config = dict(
    d_mlp=640,
    qk_norm=False,
    init_std_down=0.0,
    optimizer='soap_variant',
    decay_shape='linear',
    final_lr_fraction=0.0,
    steps=1932,
)
Each number is 500 + 50 x the weight over the matrix's rms, rounded and kept within 0 to 999. Layers, rows and columns count from 0. Numbers have three digits each.

# layer 2 attention key, 128x160, rms 0.148, rows 81-127, columns 0-79
501493550528537464405578481639501406460521543347435550497486549486542442589477503565554526357479409477518542413488517562488610440575546473480526554399624547448449541478550618513443497433416412546541567461452485609538562514565487502535482626
424469488505576519535649476507572445476527535354419479459559572376500505516595485504597487440554467536602455566481466520525399498493594545568572576558470570605565572466453494506441388519512418543608583554512510496478512514387551525455538490
455474481578446496423552578542532446456535464569628510435504443449465514444457326447496472391644451523497446459444508436458552560515455468556475581487552656562504521526560319269583598475571494423423517623524550494406514461556494482443348483
574580433560553422430583443492463512465494511534570477505629568509471494355528539413501549612464519529565488544418637480356512493500555496434454504473537561458476459558430442488512466492581505523480505431541525373449607543385649472496332458
346461554408409508439451541588587613442547529407477456459392491602506549511533518651549427452525576524631467554600393451448469551584424550479435377473447453498580497504452470516471457517522580403428515411520470518508499367537552565479427420
565489507494486458475530443505535380559469471604544483546478419470496521597487411326421535561574513522480481537554551552540506452541466628503451501505588524461495435451569425461457552494566546522473370432572613563525541516535523546411504525
423569473409483467589496505505555512593557518515380632481438553546445454605464567526460586460482422439491457570641353544380567393647533404508538511439536634410464514539510547498570506453591584442511446580563508441579550481446533549472513439
609607518363520567448474436567563502435490433526606364509567537373573595445429482588535520558431528472406582393419567497431460481508481566458613486440448565408545459518491619527425386438487483466536449576408599439444532411486437522451508465
455457517449594437506468569482463452477452504553532390505556509486591487469661593466468518456450596484437479491513435465511587505369646560559493463453397470467445489381473373549446498522413501519561610636419412533514527561421508580526472459
592528491497466446595433577563420496512377502578582565483518490328525538482596492463545440598440576485496580534517519501516473547519581459510447536517442510533515622504529580502558527590441498531514517655495546502610429510557487412486437460
519491501559416433461509441565439500478416497437404457517565368538451573487490625473465393384488542537401605438534543540451472535419644443560521507493409551427602561570555474463376517406449583470496472619429510431473469530454520433485432538
554531553589547366509561447496455409501530509443513481583512502370490452412436510543571525453559392433616542568439503527589488509391533474476446474525395577506649525446459401498471520475517522487421582515573546490492420586566419490448505542
553543512588441578563501406510450466519552481340596535430524512571497520525535565352512429446519540497533376449571519552459608556528598473435507584446477547502499473623497443539462448604534549600519621428448567610424458425441495594503444457
486600543480642636514481512504524566446524520502541454506474490542524477525483474528514497495579589496506580517451448489518404531580632565478396454482469415461454472423580397535646508529550483438512540576503589403393509425515519454443627462
505569625518455382479566583365478425446512531525538482518489406439497440543583526581430444570543545354450442510451436624583498443533516541410533557560492399373649443498527423571572453500481366580661466490624522390654452399300481568438301454
659515396589572486589508409431535501439411481359549477428536532516482406557464471527503492572443584444464545469447419535446564575519559493555530411416534548408480562456622368529461561538518564412410546458504483465511570484499438613499481580
507560430578329556470402524497571496507403486501549496429413512473478598433551578467581480544552546516562506450454449554564559492633495500520582494444549499425526469352495483442480510513472595470466494403586461524660473547486477689476568439
325584541523539487539444522525592445527409416537511487639521472373481564441345437466559486532457456430597500418520342488424571491532592547667560535433573426393484475451488566589489518521442544474621528583564502596374447544445568368517498476
489464475533498450558609392441446560490587497498561549569635535502531481464496493585556517489483469461505461466483546454469533352482367495351440487560535558455413530535574586549492507572552495555454350444583415562480531509390469510522431442
375585518469469452666542598504583565628555528441548536494503579438513499393518529466483510459472548520546471548544455493471554513473560656534590564456473541508429430515539464498468481566504425495540585448488559465663492497521490499518582486
492380495531501552388453438553507473442361644475418522565572549458418467539609471466506528445486403535475466427472581494523462526532554493564497517409453525470614462532559441413475462404467481580459489561581520549560489530398625476385488435
488515431446733532482545594506524456408452488602459492627459516531495490423515496492403602485418522520516551553487461543524556435426531487484522529568494535565460507460444499558445560498489559546493371601510549499570521530536459447465488430
400615495557578528551479474480528410455562417583435544480461469385622435563526478495542485409340532463384450502430549545415522436630648468533477567485587455535428562492593463558492510537404559498540499519471537476508566425576507493446551391
450549481439443522511499440532445453487441544470446519594512426576570441470598470478410614528506465562369556456506433445574554382566439638526483513438540573610548521417547506389542410487530440470559584547525418436439439437577492435551520549
508460412462500536546528514501450528451468399420456650525544551475549501533554469501399459443456456476545478572508442520482549515482541519649392519497444546482471465487589532632484477455466411530448502436523476416501475391481470391613548471
482508542475488510485575469489535521605450483554501433485428451539515474419470492508492432490638523555447461411478472586570467505420621543465553537442598494358581503451485572475523451613466440493468422482485590492522513484471446503448554550
430456375449505599480539444382496447503437497568613603409493384506430457397556590525467476569593471447522547497424533558466395542586456466456503487459370427451450429577560295549612475520458409553371499566580444479492513495450522507522483598
372504580510526522374470635527582473409512506536478467520496588507399570557297542463567413532450592459486575489501617507492526594527437513445503547541537553448493471600431506472552545499553564472455404483496487546566559499533443483420528476
514563569492499466384494580553536542482426548556512495597489484557449458509471455438558417465453381490569494461549400483473394419477610500510500407492566508594362479536582515546517503609504482588444496436561455567580384444539487499408469503
482440421485481351631528568483492532582575599536425490555456454540470471516521544387389507512547456494436429537503417580637453465500513492503494627536414583347505526390420391437562496519556576572549521560481530538456576634573438460414551507
495487406489418617467514507519584516576535463689507481509533553521465539620457512383522491465537560545532474538468575441543409497507468494567484430443441417571583516518552486556595478473557419473487426472603460559536482460556575500580549526
502542580418393331494501560583449467519528620523431523417536484507413436640485402465560554491506598497433500492434503460511614563560565509567430455682455411420476434492527484532476501421501461533505564449472504520582571546505445482497552486
456504461391503523496533491598494362461527588405549545505541481476502380468561587468498507521481549463424575564325541551438546458511514489566523467447525606461419461570531553508494545515507491493535525504482500497520501482525494582457445529
585437554450493432448419565546484481529680493550485440497480449518523468456489490581480619576511462486471357536535497441536473476563411523467476598546434529441536574535515573474579507577464448507594539520569409330436579496555476622438470446
480465438474589576397549456560412554480538531649606540603402509494458582580524548543451515540455565536420457570520504504421555501479409519586443599567555519615564449476502431427452409478440541561621559503411511487479626417483629541494344506
642541449587519465532466520435572464448566309478448552461480597510548454586510468458553402612551459406557583500367505510534421420528531543456490548532535580554525462440457552486503527414432540500660456421509562481473401494414552556482509576
583403526571519556567513566505387622415483527540562483593524582477417478475518487454562415547389482523494381453444626483406483572505556519474470540488541426505530512388538497497480485448540361473379497484453541519479586580512559569414592565
503477488495454493433563521544609428506420550554522457450518536496546429517606524497678500506483574495427508618459573492378419467534467435467419426554433556444469497506445494606544556520592496470378551627478448547475536523572397563556469502
497496519607474404473434443572526505545561460555469456542532448502385528542506551530638645458487671536555552452571471594566590579433551484516380523582485571378594451567470466566545475487425475540610525472479390481552549468479574418669469553
490481474412400451541511450483516430548536431596479533452518411496577637538516547466576381480529462502584572530438437586578488550615480621587469546619531476441473436499591538418598526397580438441429524446495373506471535527538466418381594529
570532503521361384394488545521422554488504500602494425480452495521440557521500536521575387561600561512529565394344539472422616425469576475553445539509557601473481554501419436489533491411480492458505493434436415570656605585543572474561501563
622500564515533432563514416444483607457460472566538428479663564581510369397479529487505475438516486497584677528420488509598458586509509394615633454538493452493453462612537399423578523493627501492503506462411576447523488504512472496445426443
495411611464472320468490369498533515460452528495566508453568666487436490525463496519478610553502393551463522639610465527449415503534527455614547518467543530478581529458411492523550620530544460426558507463470474462508521493601461441436483394
461353563571519578500587457556538500525493401527433407426487450551502457435453570416599572444520509566524534499510534470600523450421559513463446490497476466435442524493430520519525450508569537450510536561397489433425628463572536509512447475
460488634451435430529512454387455613360534480496487437587418582578495457557649628445559365520507521559490542555593348524402491491452514392467379525530492456501470589550475486477561575488516473342456536403489449512519537529498655419560473571
559463452577465469487557477487507488508571458449438447495392417588491470437407574459481532531516496432420554545619463470432402497586499502385468495532417614491508450457524416632578563384443578544572524358366451445546426507386464559453451532
491448544462596406513562558453502484506397478498569545412491450397619559517352603533535573470511538471469629438508632479449420521482494385559497540328604435559492577430477409453514521518525439533376575518489515421516478520579559419476588509